config.toml
num_hidden_layers = 20
hidden_size = 64
num_attention_heads = 2
num_key_value_heads = 2
head_dim = 32
intermediate_size = 256
vocab_size = 16384
hidden_act = "gelu"
norm = "rmsnorm"
norm_place = "pre"
norm_eps = 1e-05
positions = "rope"
rope_theta = 10000.0
rope_fraction = 1.0
qk_norm = false
attn_scale = 0.177
bias = "none"
tie_word_embeddings = false
parallel_block = false
extras = ["capped logits"]
init = "normal"
init_std_qkv = 0.0625
init_std_o = 0.0
init_std_up = 0.0625
init_std_down = 0.0
optimizer = "muon"
learning_rate = 0.00361
lr_mult_qkv = 0.5
lr_mult_o = 2.0
lr_mult_down = 2.0
beta1 = 0.95
lr_head = 0.0108
max_grad_norm = 1.0
warmup_steps = 200
schedule = "cos"
final_lr_fraction = 0.0
batch_tokens = 16384
max_seq_len = 512
doc_mask = true
train_tokens = 87240000
max_steps = 5325
dataset = "wikipedia_en"
Each number is 128 + 24 x the weight over its row's rms, rounded and kept within 0 to 255. Layers, rows and columns count from 0. Numbers have three digits each. The size before them is the row's rms in percent of the matrix's.

# layer 15 attention query, 64x64, rms 0.133, rows 0-31, columns 0-63
041:139129108100125077114124092136151153129142102140122113146153104133130140123126110153107102162136104089161123142117118116092169133144122132148159106123156143151146082197146154121066099131146131
051:130157122141128158110127108125109176142114112169140083148134136122189160146142142112107144131147127151080105092151131094165126167122120095106147127131140157130124101171123110128167170119145156
056:130112116139097118122150098176154105118110133109095111098125159127063143137126076153119113104115137121144126093146141126096114102141140143109125114157095079062143133133163150147141134112125155
071:149124134098115122148164134135105158175160116135149138139114131150141168124139111098147128128149163092073159125097157113137146133100143110100142197129153154148127117151161110102152150153162117
081:121178179126121145152175115127095154132138118098164135125133139139129187121153128124134147143150175116075125151111146139155137119084162138122152150142136131148150100139168100119122138174127145
077:142141147114136134135173141141117151168141160111183119120158120169120224092154120116132096137125146124092118139118104127131160099129147112110129167142132143162162114119129141108145139135144120
085:117109143197134097098175156194136119166153103099099087124125149115096138142107134155117104128170104132126137143112133116129089112092137163142139143153122123148105141124142135154131092134122135
101:114111110113145111120135140155111105108140184149147160166120115110191117146126107120132114133098129128127125098181153128150180120178122131130163153078117130134147137118125139091133085095116124
151:119153118078110170122153143119162148114084138120139111141163134094137141117111098171149129112102187107088147167127122108153131121144112105100097165131121108114118084126093130119102122142092127
162:097106068121087122108081155097124151177187132105135144176131149145118090126127092121140116151106095130129143126124136147136113143166141139148157097143096117137151141135119109105127118163111142
158:129106117135152127118169166152142140114120149108160100155142135125144077115154108147114128125169122153111138169165142149122139124126130128175145143133095126118140104160136100116159109132174049
148:148155135098156105129129111107145124127133154131117129090186125147118130164117140093139104175126136131127131107165127119137127150146124145165121159104061138167148127159165130113097153163151082
149:119103168080133086130127109118115102181156114096132122132106139113135137111142103167097105104143132113145138111109107148104151101161070091129107106142095109100151098122142115149144121077138134
162:101118165149119145117075131146146150132137139148146145103129112167134091094123140144133135098113164154134141113127116123185148141118158137143085123129103072075145127151121166169088127125108135
167:136121168053136138135124125158143125115147141141123153173156161117126094112081119117143103119155147158142097127112120109118094113104145124106169117167125134120119146067118125105112132124178118
156:126143161141133130116120119108129138100154127119137162151083081090158153102068108150127123142131140096108128123174152141115127150150159119132141093163141111151092125167123147103176116133140081
053:150112117108066110123095149072086145133098114125153153131140139085192129112141158110129131125109085137153087121116140147122107154120148105118150165102126156114150125140130153113118098146130106
057:142102121124110108099149178143127166127142112135137177149145146180156146148132190162096118107154128112115154153152153147164141131134128140099140157110143136152101088119144085096125129153138124
057:161151104103167143125093119149127139125091124126124090141161130138118125165105114129134104190117127139123104077085112089116124147120131133142140137141138107103095147118112152154178129062123111
057:126126161174148107085172133153137093125132104111128109126111146122078142172120151155154141126149142122130151127129149146113120088124130153149134106136084131092105122099201147136098133143105151
055:066124148151136119120154140173120108111117117145104092151095138091129126173103143153125146091136138122114145143117115133089111124157130143143192113143089143087126128118172145132113101099127162
065:098164162164142097098125133143157117126143129125105128160102139091101133114127140190113134109132099170138149169126148154097109105113146144125134137129079159141124098093103130131082084130142134
069:167124130117163156138111109128116124131069102151083105109088117135108113169109173137130142119095101126117117112139115123115130118121124129107143153097156171132117106178161108145159167095167124
120:110123099171171137134128125154086103134156104124120163110107152144124162127132111162114079144148140115091112087140187116160140131109150121156152149123154130156162161143131162109152158123107124
101:130148116179099118165084107149157124162131124080129113108118130137089142104133151130097133119137076149160088113120115136114081124100146129147118114158102145148117100109112169131146176136132101
135:156141111142113153163130098123117135133138130126100138117153142155137124130135133126159157123171149130158126111119120180104154137101111099129153142104108088081086080078153112111138172084120101
152:123126101117109150144131138118111116133104130156147093148112164102156121108156087154161155133115102176116066166115116128137149096119124143159089131153147109137106137177133145163164157145149114
160:123151138137091127090166104104148111127166110155108105136139137134146149124151094177153168122179097149133113113155161120138127143158128123086152162132124122091123167103111163110110135151089116
153:124130127171162156127152130110125131114149127095138147113143123147138095154078106150142110146128116099170136187079161151102152146123110114122134103162123165111127154131100185129101142145161133
158:177101163139114144154119152103139138132140107114064152116122171119141163124115116134170132085137098101112159124106111106168127146118099172114132139151116134140160135186132115149131114096128111
161:121145089133144117120129122161102143123140117136090139147146164083100121110099169136127135132164141172127114141098111138128183111172164161067102121122088135143113120163162128140125109109145122
156:149146149129137115140095175170100106122113081134158089133128098124118108145155142119137115134140159075134128122155134147139168070119167178109140124146118133086123136138097108114143096138101128
# layer 15 attention key, 64x64, rms 0.133, rows 0-31, columns 0-63
048:112108131124133132121139129136098093130100183131113125113084121091143112130142127115154177110144115193094178128186149109150090152085095133126127140113130148132096120116136143144144142161124136
048:106062128143107112172162142133104078146169130118109118125138094111080138153133090132137127128118131120182160126138127112163121088122149158125138092145123131120083139148122129106137118114102088
050:124111117117143119141159205120106131138143140139115112158111141106159152180144164125144139188130095125094136149111132144155121139112099094140130156097157112133139156130085164101105158124137139
059:124187108126124119146095092100116163132131109102175134122133102145127154125080178168086065103144119126119111098119112147134136126134135157159110135119117130142109095141114122145086141146120156
064:171160103138149143145080136107149118135127142151157124165101086125136168140106138139106106146131128132112111089118122174152161165187124129156108125126100140175131115121129103136119154123092164
064:126146112156109151157072134096138162080152134148139143158129105125145142112119100108135163154116175076128142072109145175134139154154124131127092154107114143160126139141144144134123127160110147
087:115113151150116132145094125127109083112127120159099142132119133063136105140148113138126184152118102126141143130148172152112117113138123125132168108125141142077153200105141111106131141108120083
108:144098114105137138111133109120140192148139147123132131112145111111124159149143183134145119108144140157129090143124095169077116100113163125145093110157116103111133098110100134156091143149075116
120:086102123100168148103181121104120173115129160125139139139105107115106157135118137149143143136128193088092172140129077155106124139121147137118119159097114120139146097122093121141128129145152153
157:110131095124085128127104107123149143176108185156126126148141119158132126133148115101089103120150128177124150154111113125134126073205138144118168116139160115113133131159110097139136127133119130
130:151124081136132118121141129110107149135115140127170116149161152173111134140149083111146158091141153113138142119123142135150123090071146132170174132157119116105125107101123124120138127126147051
158:164114103144118114138105180089136122163114151113122136096178137117114151160087111180102155157134158105148152097156116114111128104110128130158130122171128120170129146144129127109152094153155132
152:165105153076143111128151110166122094132151108096167149165106107102121164137154090148103166093173146137106120101140145133102115120151108110153115160133134131147133146112140137165110085124118108
159:121128149172097139110117116125117125111158091149162151134104149100123067119146109119100084169113160129148148146150111173137135133133102165168128168165101149120162135134105149130132119132092143
164:126113156082148111121076160101150125099120149160147134138132123143091092150147135167139130132125123102105052093104129121134101139158135146131142078139112120113170137111126109146099166141122128
165:118164169137169121148135127085152164144138179135124117136057142144103136096136129145100105150095128111137121132113155116161094119145090121133126128128141143097074138124140146135137094134152088
039:143119142131160158122147142107145123062132117140095128099127126178124140094110140088137120134164154099132156111119110097133186118168112159166119151143127135149137158120119107139137159113170166
053:136137128131156143166086066090153143130073092117171107133124106115141095122096131109077131104098142133115104136127133102122156171132146142133119113151126155113099134112124092169098113124111130
065:106073143143110130123160151133130094148161146163090110124129125105119151140177078145152124139125097138166171101124100160110103102117135109135115096128143108087096140153118148115140118175119123
052:168134098120111137135151144125065129140139127167127113134133129078139158143170114092135120149119150117119114071087104119137113140137141121129175145114133091108165152168100138116173141128120155
056:153119096105171121146158167093099121115141111131117117101108155052110132139159141107139156153113134133121160120137096127128101154132147146139117107102173124109127165097113135136175154102095137
062:169108124128129128113165144156137102132067174156090153137128145069129117133115129112109153138111104095181114107160126164120112107144098106121139138142099128139165175104130151128124110125136103
064:131072149123153114136173112144138140160130125109128101125124148109149122176124156141090127083148108184142123170122142091125121087132144144165147086125135154095134107122106132119108148098157102
102:136153071138114132176110141131107100107118121175155115154126131171102125107125079120156112141127161105126152115134125112176129155156097155100154138108102150161143149126148148158145101102156146
115:100116135109128126084151085122119142125120169134147151144122123098118151155129151109156106138093143097095109147127074143100099136103147139103135142151102125090132077143066100160107130153117123
136:138171109130128168136056126119128104157154133112147119164103108153148146149138135127173187128171130104176134125098156146135129117155105124125131137115108139129116088124123130133085135127096093
163:142180126107147115145125123133132195120122150126109110097122119081163145121152101124138137107104108142155117142118083153156186143134107146174154126110113135124125172114105118148148174113121104
159:088151158141161156173158124138157092132144153155118095133109138105103086142146151111179174133112107147133162094160120151116100119145120151115150142163096131139152116128159132103153135134145098
156:115150131164122118109132115117128128141095118123137122132140120098065117129121116145130104132189097092137129134148113120115176131163116075129113101145166156091146140089165144127075153159139125
160:179095152126148157127134170125150124119160137103111129101151133128078119084112138097078156139163097122103144158135093145161111146155112126122144155132157105114124110151124132145134166101085108
155:094153115117160085103132148158135148157178110074116123150128159086081113136140121117136170147116153120174087138138113089164162112129147107108155138127124107137155109137139115141143129144104138
149:116111150101095134135127105115163130118126108087087090124129108140108116144120095116150105133113179122135138138191157129151134078093133161162120135079163126101146143121129092158099113119114134
# layer 15 attention value, 64x64, rms 0.121, rows 0-17, columns 0-63
106:095153153149169123155139109128119149143144164119102179092113102072123120099109166163121128079131116125121112081167137130115173137108130163147160134143114136123152138163115121109131113150105120
119:115112141130076155094151064137108143089149131155112147111150122129092139157133160128131136088135137134143133129116121121147147124120090158148128135145157092146161082104145130115187160108159136
126:076112137161128160131094114144097100126112170141131141126157165099130133139155139167111178121144144130116106121135145143171131107093145117143155130107152087127106112126141188177100140127139152
111:098132123128129160144088132119157124136130074118072132110097097119131171091115117136112154151090123096109148109090152148110110103128162119158154112122099146115153121093080124166126134122155132
110:143074107160138122101113144117151132129143117099143137166124097133154144122120094152157140129080118133079128138139147125068124137152138099175160153117154138118155083117173106099147148135139130
117:138142132163129101103155130127120133100139131121170144133114110131143129159145112128117129142132127090147123110168090115113123119087171126103166097102138112145111154144158155080141169087057138
116:140144099109108179096127138134148144126147118123082148145088121127107142135073107127145134144115133131116107096142120151135153152131109153096172106157146132108103170080095106106182112105125149
116:136130083141098144128141132113138149084117125133125143112099132090106140141145158112107123148178138153106073146125165117128102133113136077155134156136116102126140166130106128094101098122199133
123:141141118123160113137095131164120103130083105129105135067118125148073106143218158138123115134116143102105136118133145123135129102168155093150141156138128149150127126155108145106140139149115123
120:115122109118111117124145171064100111107154115170125103123118192107092151141128113109091122142126116130174144142145128135134117142132150085132095113140107189128141104122085121107148139105118110
117:140152135125148132099151160132197103124151145162137186099109091152151148157102158092122131130120138150149094130146125131154152143098129132132167113121145120091144079133166114156135146113111120
125:119154160107146143126083139140119124150132131115140174097123191125122167179101120103118082091126124136148161108154133112104138117158128115174142115094121132143129142126109148112105129071156119
118:112104168138114121184105127138079112134147156129149137132092101118132185126119118153121142089094149132173114134110122116154134090128147124129125158179155117126156106104163126130155157158162131
125:109119133132129105111172140091110136180143129136124173136149145119142122129116103132139135150146117196106116130146125098128058137094104113171139173087148150146126115119101148112137138143143162
122:141121134123124106125138169150125115078133102182122115166127156130126153125106128122117095176155149151125119119130161151087171129142185154138146149108131128162101134121123105122106134164138068
136:116119091148103125108114181160152185099127104138118127175120121136109118143136131130133126098138105143090124106143142078091123139148114132149050162157126122137119108143121108147133162102145112
117:128130100106097151141123120145159155141129126137096097091146155121160120085146132154127116132141144132120145090157076134143114119116138095086178158154132160113129104057165130125097140134126114
124:120130144119107088076103123077109141130106115115101125133163123141122166098158098096149130134158110131149129165182131157129119180151122170129119115115108120118151110138162112148162111121173144
# layer 15 attention output (transposed), 64x64, rms 0.404, rows 0-17, columns 0-63
098:127104108128074111143172175120099123075153071105149104135171118145115141089155113143123124155143169139153105125114108100152087126131118129114142141119136128091169139117144108123141111105134146
122:158110146130140136179145118096144096156125099105150132158114134107150129154136156093118118171145083111131101139112134104097142185143133112141119134139132184123096127150081147105131104101100158
130:136139122096110098115141143115173139104129113150132105125092139158115103111105138114141104145106111124119102101090113106086138201158073128129090157099115139103143101132120078124153106141137119
117:138147107113163062098120093099121133092132128122123157114172171164108105120146188125140178118132105152153132136136117135125154121133131165140119115136088115097130092133157115098104107127127140
109:158191163128128138108120151121110096118136164114089122134169162117133100144154160111114153086178142152146133130137101119142121125151144126105163099169092124147131151154099129150154149152110109
118:106152096131113180130123164143100134156120161160106131139120095122126116113139138127118109103127128097128157177138144091110086127178087119139074137138131117106161179094099109152128117138136140
127:079103106115135078166158132109081135136130124126108145152152118143112116118141144122194143115173136094141139144127138105116148128148161132146132119131119121176157139101116167124081102092103142
118:127148142159129112181117093112163122128128147083155160107128141132144091115128098145177129094123137123099131129175097116126141161108135143122117121122129161151110098124173065126125086139099134
125:173114141100099138115145075144114123134123107124178178126133149115140120087116125107101199132140141162123157131110119150113131159087109132127132092118123128114123140138177090148103119136130162
122:151124119105134148184110075161143119188160128127125112132145100144133147148126128129132130099109093079116098104162132165135122100115117183146156118105104115122095141129133089103115148129143155
109:077131126120098115163124109129098128129135152093161111127155142136102083134119109138166114130163104131101156091141148093140123133133095101166148146119131136143162160126079158134182154141156150
130:180150136134126121157169107150152110158139098155139094118138130136098107121153093130147090161120124139103137158147151117145170124116140184137147167150119101109150161107136105139124164156145171
125:138144169105178135143140137129116118114127114125094111169159164143099110169150099100090101127108092124119122081116147121100097122146154111152115115106135148074105109153100154134148091117106138
126:111125128166146136123113129106144058114127157118175096145150121117162154115127124162173139098123125107141100101126135117059166123164138147107152122154120134132134132099132086128163160140125119
124:132105136145116103110149109160102123146153114104095127135090131097132058136139149151162124077127108114114103132141123143165106107153103127092164132137138153098144119153164121156116134186155143
138:147154167127139131119132113132099082137138179130137136092135163111129141101150162129126104144134118105142104159127164136184164146128161134130187080100132146147133142134161132164127105113097101
124:131114112110164083119106132132094101098105163168134130146124103135113133176086078147129141132160112149161104133126127116122136124145085151114134099145120148135155097153097107102080085116112148
134:125104104123146146144167106146177120134195121135141130153133190100160143147101168138103100093105142139147148137120142096153145111130125110155140115124122126170112124100096147087129153157111129